config = dict(
    d_mlp=832,
    vocab_size=32000,
    norm_place='pre',
    qk_norm=True,
    init_std_qkv=0.0264,
    beta1=0.9,
    grad_clip=1.0,
    schedule='wsd',
    decay_fraction=0.864,
)
Each number is 500 + 25 x the weight over its row's rms, rounded and kept within 0 to 999. Layers, rows and columns count from 0. Numbers have three digits each. The size before them is the row's rms in percent of the matrix's.

# layer 5 MLP up, 832x320, rms 0.194, rows 304-361, columns 0-79
115:494482479477474466473481510493486465527481467538480498480504552512450502466514496516463530496497516536472463564566467482504497526471508505475468516485526475500511504459521516538485499536515516506514501519492459492521537516530500506494518531
100:484535533482490568525489495507526497505480527500498492484477491537536469538499502509501481480490510484521502479505484543516450467443491520485548483478501488515493508484538485522476436535524491492517497540515505512534529510537508485496500497
098:493501518482527456505492487456526536524505506532506526516510525524572514464517529534524520497479486509521496489478488488490527476484504510499470492506493494516520473506495515462477528487478487507514526544483488527560547517490502547499546523
104:508465501549484530484475461541526486497492488484495477514502514483528536544508507493495484503499492462502515523558497517532499447486467501506484483442545464459529527527443528483516502506489500484521474496500470547510526475528541500513496502
099:511491524478510486468514501523465556505502544524450520491495490451522525474490534505512491498452492534524520495490503545524493513498474590532483523507512510499511511489522506512488509486514519456532486478504505496489492487499521482533500477
100:503505478496539537495441501499507488501454543499482514468492511497511498509509525488481505492521513528521531468502496519440518481499476483464517509493504484561507507519495476507486493508500505512473526504505482467502493485496517475552527482
095:501520490530475497469512501535534478473496508510450507485507490486510455485516510466529489477525537466506468496526504512463460499473497473506471508489493509544536522481531465519522529485493484493516491515534511441519510524486502496541497519
098:520482466501496496537505531485513505516553506466452535459495486526489503503471466486529468533505476485499538471540475549481510507492496434494548515491486508442512513460523481472565460484573508476470482505467468522531513469513519484544447499
108:501469497499513483495438566494480468486490518493453539494481512507485471500480509467500468549500518475485494505491498471490482546510464454503552518548528525532483491489506477495515483537474501484467477507499532475455480498477522520548497517
092:468478469499434463496459535503545464499499499517505515513510535484492497473460532486528484473530471502472520464446476446482499510507511539543479515492484536504492505488518474468513484515500535523507467518461517500481506499494531480524498514
095:519546498518521502525522477486464428510525483502464477469481518510547503486464504541459445595515462530516503503478543464479491498492485525529508522475456520509464482539498465506479497514505487467494485487487468523488469486489536465518504475
098:520436547479515496540500489470500491466493501486514476478537527538496533505488493502505506524494485483487476475478462500526463519511489509503490542507487493489506469475547492534470551505491476462543525536547514522507504475470531491543522462
106:489477527483477461508483490556469491513476483459465510516505512516528542495488505510539513537508487487516491488532506494515476546510466492525487481472518468488470497490558497524474484497511485453479487505456511533491511479509480470489528482
104:475489529488451495515502531484481533452498462464506547511494519469487482498503443496524504489492484497478500453482465487524521521490502517517520430464468510501517547523499518459524477479502504499483477525524534493481528490522514494504488457
096:521496520503536501489514520512502472504512486538532541490521437508538546508457491488461516491507485456495500528506551488550519500508457500489467476511455532486468476527511500499494493505516560509490512466473465457518436517495527486487494516
097:491477505489509506491488498541489532487526469485518457480489498536567491515463493504511480497517528526491518510479491518535481479522496512512529522465529461516453451534511458483510522460544543512496540521518479530482511518496544496521454437
106:459473477503516446524507530495495562540468496479485517534472512493483455512492436532444473506521483455543493493531540488469485500527476516503507457518486484502516495486541495515483530505495481458506540505525514479508488452508477492517518472
092:497465469532487508535501498517498464494483516503491506525502514498464536473466507531534504479472492500494489495533490485476486477514489524486459501489502510526487534513514510498498487459516469497453514499487496519458529497514498524502509519
098:496470504514539487503524514508540510516479503471461459486498531470533541479502457498520491556496500508519474509527522548460488515495514506483513500464489540474478509502527487500500522535488525464503510510488523481464491477481477494431431486
099:475481474557447523511480473535526537526455492481504494497480502523458515527525524492473498541460501503423483472540480471513489520508536534518548502541472475486510504468475525495521478515523495509461510522487451467474487518518521565535453500
098:491469438500508500467483501545519489488471485514472519497557550502453504474517544495481505525477492532477548517516533505528471466498474509521496504493475540490503531467520532481497504511516500463506510444502510471486500525448509452497458493
092:529535479468444513501463516507502503511518500523518500511527463464500505495521513498525519512503468530459521483477498480487487513537475538522567488520530521521504501521524504526525522513505530461466501520533469495524509508538482444502497465
108:451470537522470507490485478528518517463516530498501548530490491476513507511510492477532488509531508476483482460530477502517499517511487510460482510520476466532509522484537580500520499531474463520503504458556515535513503490510516539448507515
103:520467486505506512484508462517511499467483510540488551476554528501497515529504474518512506489532503494495463484545518518439496499496478525488438529497480418485463498489501508510489497485553477476494479473508483499487471521491525466516533474
101:510488470544571438529445532509518501493515503480520516447511476490508513472500496478469534500485463479493517470502498516504505483486489511496503513500560494483487513496489486475480520503508516508522506530562482533521503483519458473466530521
088:507514503469484492525497514480496523498528496519499560531453500560476550522484520512509509514507497511534496529486541517533484509527527496543535457525517548533509495464479485476516491532459553496467524511540484488521521551503491502484496487
097:482498494511515521480469545531505508448489524490500546488509496511473470493523536528527501499471541492487470530507466491507531502453494471491524478511489524511462526512460509480500496527474474496514476483498499436477459517515528488477468517
089:540489509507513482498472447503519497502466494538526531499481500439514527482536485471494536551519497488508518524477509482481502468458474499527505518453532503525530499514519551439520443481485476515514501503550520545472501505510441539503469532
096:508463535469466494482481476524485457476484530508480503522523530504483521488526485456523537458525467516512503472511460497525466498474550537502497528524469513504505491545520476486496504510508505494496504517487519498544522465485490462469511511
110:485512515477494509504483513502478495500531468512463483530502493475543474512512497505478469499499506507501488490506513532519498492462480488510535511508504554550487494493543467477506431484499483479500538533517473437487528487507456507513514527
095:507512480485498469480487468500510533512487481505536472537500512502532484531447496485516499496490502532494537496518513504515558504519486499519494528482507510455477520520528490493522535452494497468512475496531534483485509520462454496490478534
094:535523511474504499531502495504493506572480483469524515494534429540531495486497516488512517473488471460486490536467493518452495455524523522486530534480562478518514435495439507473488477493468504500477479524501490553461511511538534513516494453
106:496508507492530494499494500484539456506476506526454489531517519544488477512558487475528444474489514508534455496496520472499479441520501527533534480512496555520539527497469505518478492451464491528437488473527526538465474463500449527505528506
084:535562502509506497510508481515461528459488514508512479526487471520492515588448467512451495472517562506549519529492500443525518445519504504493527498504517516466463511492504528484450526495486515507503437527500455498503521525514502493448489457
106:481485520485541480456503524501513495510493513515525526480488520502510500481448500505520491552497484478496473441495543536503487487503510507488497548555476447482502459497487507515512517517485550497513453512513481467536492530524540529514554523
106:547486438525515461508503518444493522467502479502509503530493485521512468513543500524492467474473517494520517491458520514496480503530514500548499498523512500469534528519497494506552557525498486440529510499532503528520530490532510524493501474
099:534494507490495508455537496540503485528481523532501498497470544533556487435482483486505497507502518499530438485444481495476470494525531483499505479480464487461511475514479508510515515541545545510528482445487506552534503489525486508564486459
105:507480507509504500527497515551476509475491474539550523482503505492563443519516515548491466503495529458553468507525446466492513504493494478468497548474537513537501533508488505508477466477519480518497491517503486484508515452508443483513527525
098:479528459534497490527506476562481495432483489491558518486506477428477530533484555498538530463490523500496520488497490508497478535495499553550475514506496498518513561505551519498503497502499544527539535524507469532466523502478513515521485500
085:476511478479466523448515488472482531504531468466503524486503477500530518528528504436480532501502458453502507481508552525490529489491463508465491483507543485535508488505532481530449504508513503425503507460567489507493496478480475467456485525
105:533521496460518515496485459501517504510467459486481500528504497502483444487477499469520492474535491513506479531474513488494505507498509477495484500494507478499485510503471474549504482471487517539495485474528524509520524461517494500525520532
103:537512480509480516444497495458478533490516522515539550495580494506564518483499502554443456484503496514511519514526518490527472490531512485478504494501488486484526517513503462514489456507512496488495521521534500496503501516500470501497478474
116:510472489489508485502501526455494501486428458494558511491526480486526549494506516535521493512493502513526527534453515486494552513513484482466479534494515502460468569483510495479493515471504527511508494513504462501491512527461449472458466523
081:471486494510467458530477473507520531499493524504520471501493497529496497507506532492499534515533520507466509480522490534546461511490481515476510488475467508534553486509502499507473492507527489505504490527484497512498493557457513495553546495
106:565495490559543503504496510496451496502484463494505523490478517472482485504472470489523471562504473494456481482469495496580497509542481532493467484495505542516547448510481547513496489554550482477510535519490510527508485494511454482485516526
109:547531492547494493479548511464462507507501523519498521507531501467532460493492519535494513481493511498509490486528490570511491508495472480522513506503521510517487476486504543524519562491517538507499487475475535501474518484471529487464504498
094:528502524511534509490506484537510495542499467519500519486506518488485497455489493509511555530515474504515503494553566480529476481475490536484478533473472519479504531536546535499490473490468512560500499454496463495524507494493516510486476476
106:523473473494483500463533487474508501502466512523458506491524463501510472521455485486474493487493534554471529458511500470517501469521476510505560468485518528477502526514507513528509504535533484498463471457521492551537517517504508498528521527
099:480512526511496503498525528473525494465494461486447489508514484530531513500509548502480519476456447488456493487542450496470521521498437487486522500493480530494490476517493522476499478488479511486533493522475460477462530524492518515522522472
097:508494485469502520510499480517526459443508491510520515528533480545516545473511544543500482519501488536544472527508516485474489525483486483491465487490495504444523488499485495506505505528472523527524462484497514487521501514539525476495534511
101:495479512520465495533512519509497495475506498478512532495490534525485552493535493510546522500465510508529515533494457468478495531507508520503487522479501429512492496474473474528501464510476493541465509494475531521448512520532482490487465462
113:540479503528484491505517519457511514522465483516502485478489485481478515479512494514493528509522487501492484519482502477482515480497512502517533542478486483506534500502489420482522506508476440480486489487534507525514490504468514521527495543
099:511509535497482488496489515461494510494490505457546424495548547531512508504476509539489539474437525500476526507517477500530534520491521460495469484531468492529523501532484462520507502480493491497501470516559496502500501545517482486543464535
096:537453508455429534473473515553489483512476509535531514495533473517538476492569514463530492462472526495483553486512536504462480466478508539501505505492452494510484523466514538475516489537535481519484529504507448496437522528498508505515490486
097:490496535499461539481495520496534494539491515469518503514494525525476511480511491468513507454514469491541508516542506497535545501505528499477508483519525491502534497527492499456473525514534533497540530504492470489519504527531527535496492500
099:468490497523490525494472475453460478541484512463543497490464466471509525497506501481509528520491482478493466496475519503535494519516518473490468470502489496488474506472498489464557531509511514473517496525485517585518476505491530520480505527
097:484471528448504448475462520486525485512549530504470507519491500501527508462523555523515519507482503506506527514524476509491491508492504514474517522492472493457526511523498512506453502453499513473484517499510476563505506506508513479529471468
092:513541497502473522494491519492485504517502520486498461488417458519497519493507514513497526487460487524518546510494541533526501537516481531489498495524535474506503497530494521490533571480500513535498519498484487428495491543527528524496499518
# layer 5 MLP down (transposed), 832x320, rms 0.0717, rows 304-361, columns 0-79
113:486470497507479471509462481488499475504576470492495492493535487506509568516548525493491502518519472520505516475483512474464502491517459475454442508518468504506465502488497486504473479543455526512503499480505532520484503458474465506503454531
101:497497492493484501484509532508489509485503460491496526500488500493522538522515471506500495506512490511530498462441450560509480470458502477528542504509483537541512497497521512493483503506542471474514511500488484521520539531482523450483461512
096:523511484489484506489491542523483477480522475522489493480498500509512451452532469465495486484470516457498518496524540511481521492505488523528537498504524460472501500463492520516491503527529476471506527479477491516460487494550495502542461526
107:457480490484519509519520514475470468507492526492521518506530529499518519471488484507524458493507502453499481521476493518513540501498505527516543478489495457493498526505507503504500483537477541492496458505491444515525504469510486465479503496
103:456492493516518506527496439474504491444483508472538498526498543469524452461521502490531522491503513502466492501507543519515495497539483444471538460512486489477531479492451508488481535512506489549505494488466518479510478487490539498483508563
106:500473528490498516475540530486473553524452498485490517485504479526495466457500551497466485478488518480480532547523497501480454457482520514462489491526514474517508512459467524491487515516493495534509494532479463511482505507488483508514466524
107:473478503473498478484483512537507466484484476521480498457493489475531523471507481508508471512493524494499531480491507457453490513437474511551468477513518497498522471474478518576461498500484485440482515479484514527524462498511509478492522514
098:481453468493449440524544486469507496475482500505491503519534464494551464523506453497441480520499544470498531505496505473487508516501490459516522478523489516481494503506529517475477526525537517529504504519483453454496451475493503439473505566
108:497495476492489473496537517486500520483463516482511502530476441522530471526509474507498518444516520512485529499514489450506460534490504479506479502489482499511559487501522505481523502441510471534496517508477505493495478455446538532509496520
092:482475484545488502489499508473509531525513481506472487507491540468441494540560538485506481527491489449535539525510506510502472512489495503535514492505493468529492491492521468489493504507465511520466514546485540482520539480486477508492521541
097:494502486550501511545521460481514518487500496473509473540511524536481486545533497519510511409501525462508502519473545468523553521464525500476551523521471482512540489494490514517483499512482495499491535505470514492551494487529449530529538528
092:488540498517516516456462526505492524521504515491525523498440485467537541497457506476487485493522472487526480496531490519478505484477485467497505509516491485492527483539489476494508503528499503550483532513495480521508444496531519529499510481
096:467488491530523494480505513487497506508525524483515513502508487488527514460516512523451473489483513531459515510513481463529519547475467484476561503481455470506506559526533504554456490477523515478489508494503462487486527499524513466475499529
098:490480475508485509486548505488528486519464519510519460514491516485470486488520454483483484495526472490458550498518473499533439455506529512503461455494546490490467513535479477465501526516487499508473510511501501507517491513517507535510514565
101:471482495474474488504471489530498508499495490508484506508540441498528487473489551483521510536485536520514526510535512550535494479512500499509511537563472511491518462501473498491480538504548492519475489457510473497487475549518509544476485494
096:480466500511474502480499517491494496489500499492488494509496492512518501533538482492549512510490504538526536512457500495508488504513509498507453478512480463492508486495507443469506521464493496520517498487499544447484458477466534549533517516
107:557488547487484513472505521504502524482507450518516506484539484530457506478508491479520578455500506510459517559519482513500516479484488466492500512474470503520461461515499524475490462499478491561519514502507511472467533520476506509497521479
087:508481487529500495535563487499494501520510478480488515495513543525510519519485502474519483540477499502518495490493478505483495474485549481539490498519511504473542542513490491469545536482515489487480515534531536480474471529467485528545523493
101:543459491476479508515493531485479466490527478521537483512508520529509468488496490449456531477515522481497514482502533491507482464542520495524509519531468500528481515472518503492483482533520522526463496542493492488504473473487518493512490501
105:492489500501505453558469517505503494488490474507473501477532503499507500495543511529529531510485486518556455483490515517500550521512470441534537501485518466534519451483492501446513490515522453476504499491493496494517499493519536502506530479
097:467490485459500479513515477512486540487522497515508550502505509482534529492532506446483504492513538499490537519483535477555502528494510525482493522498501518483549538503500511518521498516519458534496428482512507514490474583449515452466521511
094:487497485524494525508503551469466478479498489504522439527498498543489456447468539478490538540524504513519522488490509498539502525521507545498478520555552507519485484469491513519472462523530498528499512477512474516517493442503526500480526518
104:492489511496488558532514497522516465526476468461516484501499500480535472465501517515529446506535492488529544491461504503485521474449494509549494465499469481527494526499550508471461468505479472494515503491545512505499500498529459480506456523
106:481525517512529521493522533476484522484501503524522510483462500504509490485501477485514512482503517474498490469478535546519505507497530513491513507498504460543538497508482511476530528518464449541457515510484461529520489480529484516515500508
093:495487515510487476512482492464540492493496503481495539519505536442520500530476485533519505528524474534491452521503517491512525500539507488492489510470504487526482495466521471495532499530498498518486519485456520516496477488518517514522488449
091:508508500541478480480511513479440527534497497522476489475525474532484479548508492456525524477520521476487479507518442483519480536485563439490515476447504479469494511502497500490519520496488565517549465488520466481494467492535495533456542497
097:503436507519477475474462532464468519501523459500477495478477512482507489530501485495514495506511490533502536502468488491462468500490528497478479476540463491539477476530530477515499471473488515490510503512494505507522522486457485491509474539
095:447520526474537509456489496462476496499472487531519526486487481502500516476505522498547523478501489503521467459479504497513487505500463502499511461518455484518541525553504486490498512498498508505517527529480533492502454461521481510506530469
100:534485516505459492463500472528542499517537490499441537495497495507510512509511500496476471481495549491535492499543550481490461498470498509564556516480531484481550505535502514479492489533497519444467512503480516533487501503503500513502463464
107:503523499476502496480499578470495511549515478480519497480508517531494481475506501477471515543519493502500520480481502518507517546477474462498483481512476529499530455540549528502508518496483500510489529483470499530518481476526504534491519480
098:503525500546521519497467465497507499481477512497501526467474504495511452540469480475518504531483528519514536493461492485523506504537541509499547528511485486476507516496495512462489511487476490481493489489495487506530515468535495527455521523
099:504480473532499509525515555515527516499455550510508489516502498519470490505512492461477511501505523493507500480462492517473527486460500491518520507452496517488501472500490515532501483512524501511502513465478515477480501502518464518468531508
095:474449507466497482497518478461464532521494485505480531460543476517488521508467465472476497549492497524494478529475472461485482484465515546526483488538484512498511517555461517514469494483509516510506496567538488548493526507512575460495486514
087:488486492480482498445496493514527499504519511508559552492507512486493502507496503504512496528478474506518489513483471479483481512478516512443509498521495539564551528547444482482503515508519483503481507489528489524455563529520497497481492485
108:488467521472517505496490502491501540504474502467473460497541478488543506530473504529496459499492486503519526533480495489521456516470517472554506526490522519500499454485456509495463505522557470500495469457499503479488476464503500481529510516
115:521499540531499476495471482457562514508517455516503510500486504501523497539444497490531482478471510530491503509498521469472498489481475528475452532532519524540485488482497476471472496545490520485489476523513537484507493491476463531492516479
098:536513506531496465476491474505538479491560547502520530508480492525471484515535494506513463512507522466476468467512467510467486502493488506493500485520491508504497515513472507509498509531513498456521491547534505478499490457523547527478545522
102:488502503535493524507420506501526520525531485478510527543470522482533482479455486499474544477488490490513481528535497505495504494536509528503481481514480491486501518494512495504503514495477512518490478531516468535480523516509521520507483475
097:511538534500534499506501505516494497558512534497486498511503472525489522498481509514526448508499526466470449499485466470543526512491502528494459528550484506503491494510471545513506542524503470491534514493442496511453521508556512496462489509
098:473539518533498470495478496487553503469506439493483482513522507530499483581484474502448464488499447515498522502492535482504543554503473488484542443486530500501514458513518529488507524499500541497450527492553459506563480494535523513496499493
100:485517503508534517513484500510489509499562503510483483488513468511535457485506509512510505470529503476509454523531500514493441508441515498493514467462503519503538482531492516496473513477481485467495511446459445499517508509516442481521479528
105:512502531497463534522503499517537474517496508512481519514479469500495527502508540504478498532468485485489486453504455509502535483537502464463502476453522524451514531546494483522476501484484518484503524506534497538465494536517508523542464539
108:523469508486563526505459525501484495453502502507485461473498535488542472473496513541490473520486504462522495447515474532506477492482484428475477516527515524530491496499508483507492490452503486554502526470539535489493472485523493512520503485
083:535536477474561546508493536508492515519493461494479521529496494497549528502487503528488493498490485489499523507508500511480527492529487493514514534471470526500427529493482466479472475522518507494512502508532531489435500473542494525515505518
108:504488524532498508481521534485473462516469496464525455520472501509509493499488525468526523504497491518477500492456525476522482491496498471472523477489530477517545478487491500510477476476496489501513526514510491475471520479508471508471498518
109:501496529469484555514528486516460509532475501484482567488476507489513473448506504509486475498499480563515524488468514480499519499485492511473471507511504528507514462556480489421477537480502532478483529492512498494529497532521451518494547504
098:516502561509463487501540485474491508552430460496507539522535519512514476479480459514524509512483499513495489515461524484468514456497510519519495486530490535496510491489502482538529490513523493495504472495458478506469499548524487506450502484
097:516516476491501529497461515498509499545558553497487511498539500545559466471507490495495489524505501540533529480503497545509487488517501472510535486508464524474465520487496507510448441486508481499505537475487504498491504534471467525493479498
099:506514485501535484490468497480548472489496475485486463529484511514492487489518477510506497470458524455502510535510516495482526518470483530518519457443453480449537552529509457491511519470511474506466491502517504524505490541495512481490491458
095:494487506497472513508487472480506510499495428459492423535498483496512516509475489493520525469484492534474480474535508532509469523539498488499528515513521505538499454528486471462493459508521451519446499494516515468513477501440508497543527477
103:537475493489495501528528503515487497558501522513481509526492501467513475535452486499481478463527541489507473513473525495483534502503485494517511497550501519490479484513542481496468472493470494489512485488471550503552475492518483461533496511
114:466529486478503488463486546470502550489492522494516475524499461489481533452546502532498528486534492497511524520516532476539486461455539479505517488472507515506493524498483474489490533469548455464509523508478479433497496516506520502538454461
095:537532476529506548421482463496493519472538484546490532509485506520479462499481487507489483534536531515486499459465540496475468461515514524509484526507502536495493561519474487512480499519518476501450505499475476483488513510516507478450492517
096:546511529473528520505484495500516479469492498490467484434457491531509516472445493478456513449510491537520497544439472509531531500502434537492538475484533527520505482486493501548495456532503493490544496492464481486488512517545537493488470515
105:531497548470506526505511511483492487522487506523526525531494536488483481439481502470487464488499491488501487532488557521489492496455495460484511510457500502547559487467465508523502519470509474519487507483485484492492501527535529503489497506
099:499484455520496509505540522494527506497475451503530478448517504467517521473492468510504517499492492558525469523528480470503487493554518462488497517511493492520524508449481500511554489504507491465518510514453531480443489493487481505503505444
099:539527494490499494504456469515533518480524521474512517447484514517533511477492512502505526525511466471444507522500518511482495447461507453525486514476476504487511521512471493495519486571485519513549529523473500492507509531475494528487493481
091:527503515467483489512486523531524515511504522525479492541523531555487506470471499474469509480498507485489522489532521498549527556528466457483529538469525479505513467467520481531522501491473458537510574480541480472495525485513529543490481522
# layer 5 MLP gate, 832x320, rms 0.174, rows 305-361, columns 0-79
105:479493510507495503543429481470503532482496468511513488544458493506520496491491504534485443480515467487457497506480521507515500518537481521520475503537518469536474499479446497550504500522471528498506487460476520493515524517514482498536468468
097:456510489479494500490503475509504514521538535476547506513494516483524475491499523469465473460472502509446558489516487547471527507487533540499508516542474480485511505511499476488501483469465536505496503525498481504508482504482458503536432486
116:458514483508513491519523473484488532475475489445492465491512445505488491486462535508517500498509510517498496521469492467521477493504497471495488542500442542467473515493537520490538515496466445450486493493503506478450472539456499495499501477
097:525496493476465485482520529550498501537544492518523505463484484501534508586478467521527475515526484453567470489527488447555473491527533514449455537507489485490505473531506464530508534518517484526456495508535504511427488536465462470468455488
103:489513540510510529498497510583531497513456503494539485488512540496505502487518504523491488537533502522495507478511507488485472508505529492530518529488466492519491482523512482550472464473535501482495493520502564511520475463509514494524498489
100:493529484464511489465500469509472507463488474498507515555508484550491473478463485513482517471495518521471526520553524563504462517471531529457486485507493513485519507487474525504492516481495481506507496506500514460464511525528531553459455518
102:490455509501494470487493510535506489526473478513477509520532504481506497490540515502447499478478517551510456548512472504502474467489528486455494476515465521503510468513464536538466491488510481501492489497520469490520504492487525468495452534
107:476474499483511485495472489492517493520500540510523469434512534499494518505531525515503425516504541503518508456500500535499483529507505470508489518459494498536494511480504500546534448558474524522477494457469492459519505496542478495508497496
094:484489468488461499453563528482527494485501460502479492531484511527518514533521485523505508508508496512504532499464451517490488494547464531504475504494513511484532508519517508516514503489498424494501537479535500471512486508523485528522474490
100:527544499500502513472517516484532505551499471525501503488503500484532473492471517504535465474545510474517520512532538445498485515513505525518492480501540462445472472507488461505487506494553520501524482497470496488513506494487493490505499507
096:515491504491528502503482486495523579503457528524481508477480488492536500446536497450468474524506474537490488471511504493489528509484462476499481529494548521499457494480521482512513538530476516512483531496497461499470486493476484456551476511
101:516506521526509555508463510481504491476505492487488490493444515470525501501492507479485497509480517486526499484512553517492523507504485541518492472524511509482502500461466526512508541526518444559476548504521478491475528500547524455548480465
095:489484516543499483489524499521475516512535503478491491460487542491504505468487546509524487483496510473497518516509497531516495462472510491525510507494490459491470488515555434529534488475560478506506487456472466490492520542494482480495462471
097:524485527493506475481496501522449478520508472513476532520486555489492502506517517513492438489472483473499569436459460477510526532527507486460518466506503462466525487481520505550519490551456449457455512520494487520535473488519476544507507471
102:515508464492542508493498485502487468467507530492462537481494461504505492504507507518508459515473481451535445485499506469471527539481560492559566516494523487483483505520510555517478479471500498499509522506483518535540522511496528509477479521
099:475534500535477486503487472474484464532480503495528527544500537458486444474482471494516458511492523486507494471499504495461460512529543498505533505533501467519541510496472510496497514528473525527497534497457473499497500494526495522508502546
088:520485505533547495507482523547517478537528469537475503498505498459515518518466525486486481489462502485488511489535532472527457551558460496471511545470508483505483504481574531507476504492494515497497477487491514506506514483499533513546477498
100:499526494557463524519558427539472514477483521488458517491481505475479473496499546507513518511489484494488512487513484529524507527537531465529477494488524497522509510507493499508511518495492515550542529496477534499491483517467479519485484511
106:500503504521489495482533476482488486515432518485476478476469490499511464491538531501512533513529520493543463491487506515479492513498494492527495514509474493491450499500491502541440493487503488502484492538454472501500499467501509482481511512
099:511504524547526504473521504500492494492496495484474490534526493496512505537505538511495485513524445469521501529514513506444522478500464475504463528492515494483494429467514472485470505484458474471441490516496506553457504497515489507501534477
095:464445500491463516476455507503532494461497500495467521493458533493459527514501516474476484468480504522526509492476497515522542480493536504515456493524479473469498511486534470452481481461563509478502494495503540544506538506467494462499543515
103:499484521467457508484475531470519497468507547467499434502459518482518438472550493497466472495482514465500522493459497528481498453480495492509499475494473512510493516507502530492476484512513496477555499512502467506493503491506490520467517533
108:566478499483504482469489496502478478523506528498489550478486516482510527495450510520526507496511484503516480493513510517507447480473481524484470492510528496546482514489499522514505504504472495503529506497484525535479535503457519492469450521
102:497544461511495455451495486519536483497465491505531459483490481528495491487510460475518488535464499483493523513547517504480497532471527461540483499526503495494478498533497506500497497490523490493529550548505480521492509493529503489515512501
096:485478483517512503494559503515445531493526493501517509475532495506564497546509476530489491533526500489498474522517492464547475531489514508534497479465511480489491521551489487488456485532476481509498480461530509500481495523526445531482555503
097:485505448475487450509496563520504487488527443537489494554485444477503475549501512504516479487537494488508523534513487489498506495531487493523499479517481517477480480540509476525527473502546445499485462479525509501511514492501515475514522490
096:505503513505527508464513494479456481492472494454524525470514500487467564461500492501514498499494493475512541465485504486472504489504542496515464517468467510505517506533544474473526477583517517537550474496499519455481508542485474559479498531
099:511523495514503530528528470494521559465522459483497507516528488497469469510538487512550454492532516481507503530523545475503479565491511457535452546527506470493489528465523443488535526523535506523508519466506484471487524497512505507488517487
099:521486436536462513504466475499479542526500522437519489496490510446542485495534531476522475495511436497501471477481482520538527572475524521460491517484494485489468452505512546528501483497492501520516520563484523538498524515528492508520529506
098:487495502471458516478508484524542520492490469468517501472501506469495553499536475475474509545500462501501503526524495493521506502487494520494486521523515497475480527465514494510519529514482491524520486485474503523496490523543531521485474447
104:497492486482490517488471470500470481521462489521461491547511513522552452495457532500503520485497523468522504517558516494484483485499492475504540498532527508547494496506445492496483497459475501488525466537516523516518523487495458496503504486
108:506482528483471490452478486506492521486484461522490499513474499481492494496535510547534496528512513476510496483512517528499479469527528492481464532509524499492518473489496503525522505504478500502505515481514458513494507519508473445516444496
089:481541496521486444530510490541464500486511509512518522501525493532537515508522471501474450519478506491541521503515465555468485503483503518506505487512464455533506491510477468476465501528492491488470516468492499468497502496506555519464499486
095:461536480491492493481519463471519534504438500461485516511474474503498515506534532508504537499477492488509538512479431515506495505522475553473497487511552512479514469540519476511473541535519493504498510479500503487503468512500513513492505497
108:512517470524462478479466480529492476496503531479479525460494508484548498485503502497523519510528530493500511529474503486516512481463521506484504477480495488518480472509477480508454544486516487455486497480492523488461512540467554468510524486
102:511544504481478521510465497485493488536522497483516505469513507551517544461486464483520561483516505537509452520512511518519512505480509523499489474496504522472504535469510511491439466511493478533507488472513532522458464484490527502511463451
106:484464523511481516522467458528471507524533472509533569482501498494526537513477523491549477521540529513485466451496481470513505516499488536507483489464491518480495528487495486467494497506506496489533444479498508521512519509531504486509505490
101:487497474505469516488509504530507489521491538470468537502491529459496496509447483559478547483481516486484511537535478536545481446475509490519461451499497483495493467513463508481464499490498527496492466521534550489463520490487487473553507486
098:471454489514520476498507497512492470534452513494500468511512518537473507566480483514458491536491481490516489491468503471529539477528480506489482512482476514499504514531489492509509566563481468512489528462478521544528478471451545507511537502
105:523474516515475548435493545508492568505453474493537501516498483512478501534481504508514500509494510501531429487460486519486497504479509500478475579514527554522498515502470489522458475512470520526522533477530489487494511488517502531520485519
101:517466519529477524476471520499476494532486496509498479513548514528549501516477537486505470492495526482508518556529506499466495487547485501453490501500512513512478525508511510483474473491524490494477488517510526548566496494476459483511492549
116:480495473478508493523520510487482546514463483474509516498505497483537500495481478508540497508479466507511488489542505469460475508480492478474488512483479492464521524549517498497533493482476493500512510451506500485492527518508502516444493494
083:484474505542434470485476480494526485551503508512514480447557488536429484500477474494509493547499493537498528454460471473528503500492527516509497491485530508503493474477494494468465525537480472537486526503508514497504487533454520465524515515
106:468531525481495453544515450490496481509494529482477547526536502492491510498530481452459493550494502479482493517432486528495537473494498480489530513516461493516477513522495452499494471529536491496523499474520470500513519530496513510498511508
101:452502545458463495495461525503524511518507499510472511517528524494500533444498535494531493503497513515480493549512465496491489526527529469510513566511507487535463489499500516491515471479469425510529511527507510487475547491475476498470506483
094:446543478500500502440506509473467515491527526484492467459484486514541467502507518519455509491474505532498517493509453513505518490547485488476522484465498500476481463468430507471475520499492522493517483498494510482512510468485459471503484562
102:450510486496496487490497449527514510472522509484509467474494492540473511485488471512519464524482524489497531510470489530490505515522496496513448494448473503470504469555497444480528521518484520525514440487504498494527500564483494522457517469
100:521546494541499504495490485513530486498499483495469503525492482470492524486516548510500518498518487476505508516536513486442490522476501505459491525466477543442504481533503480497504467484496542507507468504489486506491530506465488492526503507
095:489480520484502517465480513497492497505516525499515530500511520467463513462482501496555495481504553537545512488489442561522532473505486476540453480485520466491474497471507462486537530453527484502481488469496492474485504510502480492501503481
101:480519525495544521425507497533526488473491529524447490466480525534476461489511466510543445495509523523496509499488472537526465545478518527524517544476520482490484534489517517541520515516496518524504506496459490495485480484462525485494522516
120:508489513547439477530498472512496480477516496490512493534503514502513512535509481474513549527482488458507504487525447460529514492506486515484502491488483517484468474495494536471498475512501505503517520498486502490434535464465539471493520528
097:525532521492503502463502515518494526553480519498544502443520507504464508535496508477509487495553487510520508463511537532507497556513509503500470522488526455531544472499498501492504503503451508488519497475520489530498486514508513550490455501
100:485515449497480501501503524514467508515525558520495485483489495547478509478500485486514513491507510532497444512509496494504522500482521555512514507479502495544543491507515507493525528501509491539533529481494545489495512494532507518509486542
103:531535535494517508508511503468535564500511489475497491545509513486479493500488468539509459500542504494492547494553526513494474538523485487461492492515510474472497503503494519505502539499528562502509562466432512532489514531472483556488468470
098:521512465524504497519521521505571499533494504513495489505492521507468482478504480518523535539487476503545507514514499502523551515512516470468470482474527497437507565497529476551510476528510524522489488526486534481502513447524478512472497485
099:494477495522518499482542476548466491515513519520483496494519479504467486495512526506547500501464506536492512490508498531494533494475538486549461508522522505522477516518503478507468528492536458497496487466492520467434475486490492511482526515
091:507479507480481499450501502511501551521480564475529513510488509558487495533476503524523472494470517508476497505476509485505491498474496512521477517515521524454502490491455508492473504517548471489501463480505487481501447522478509501527545525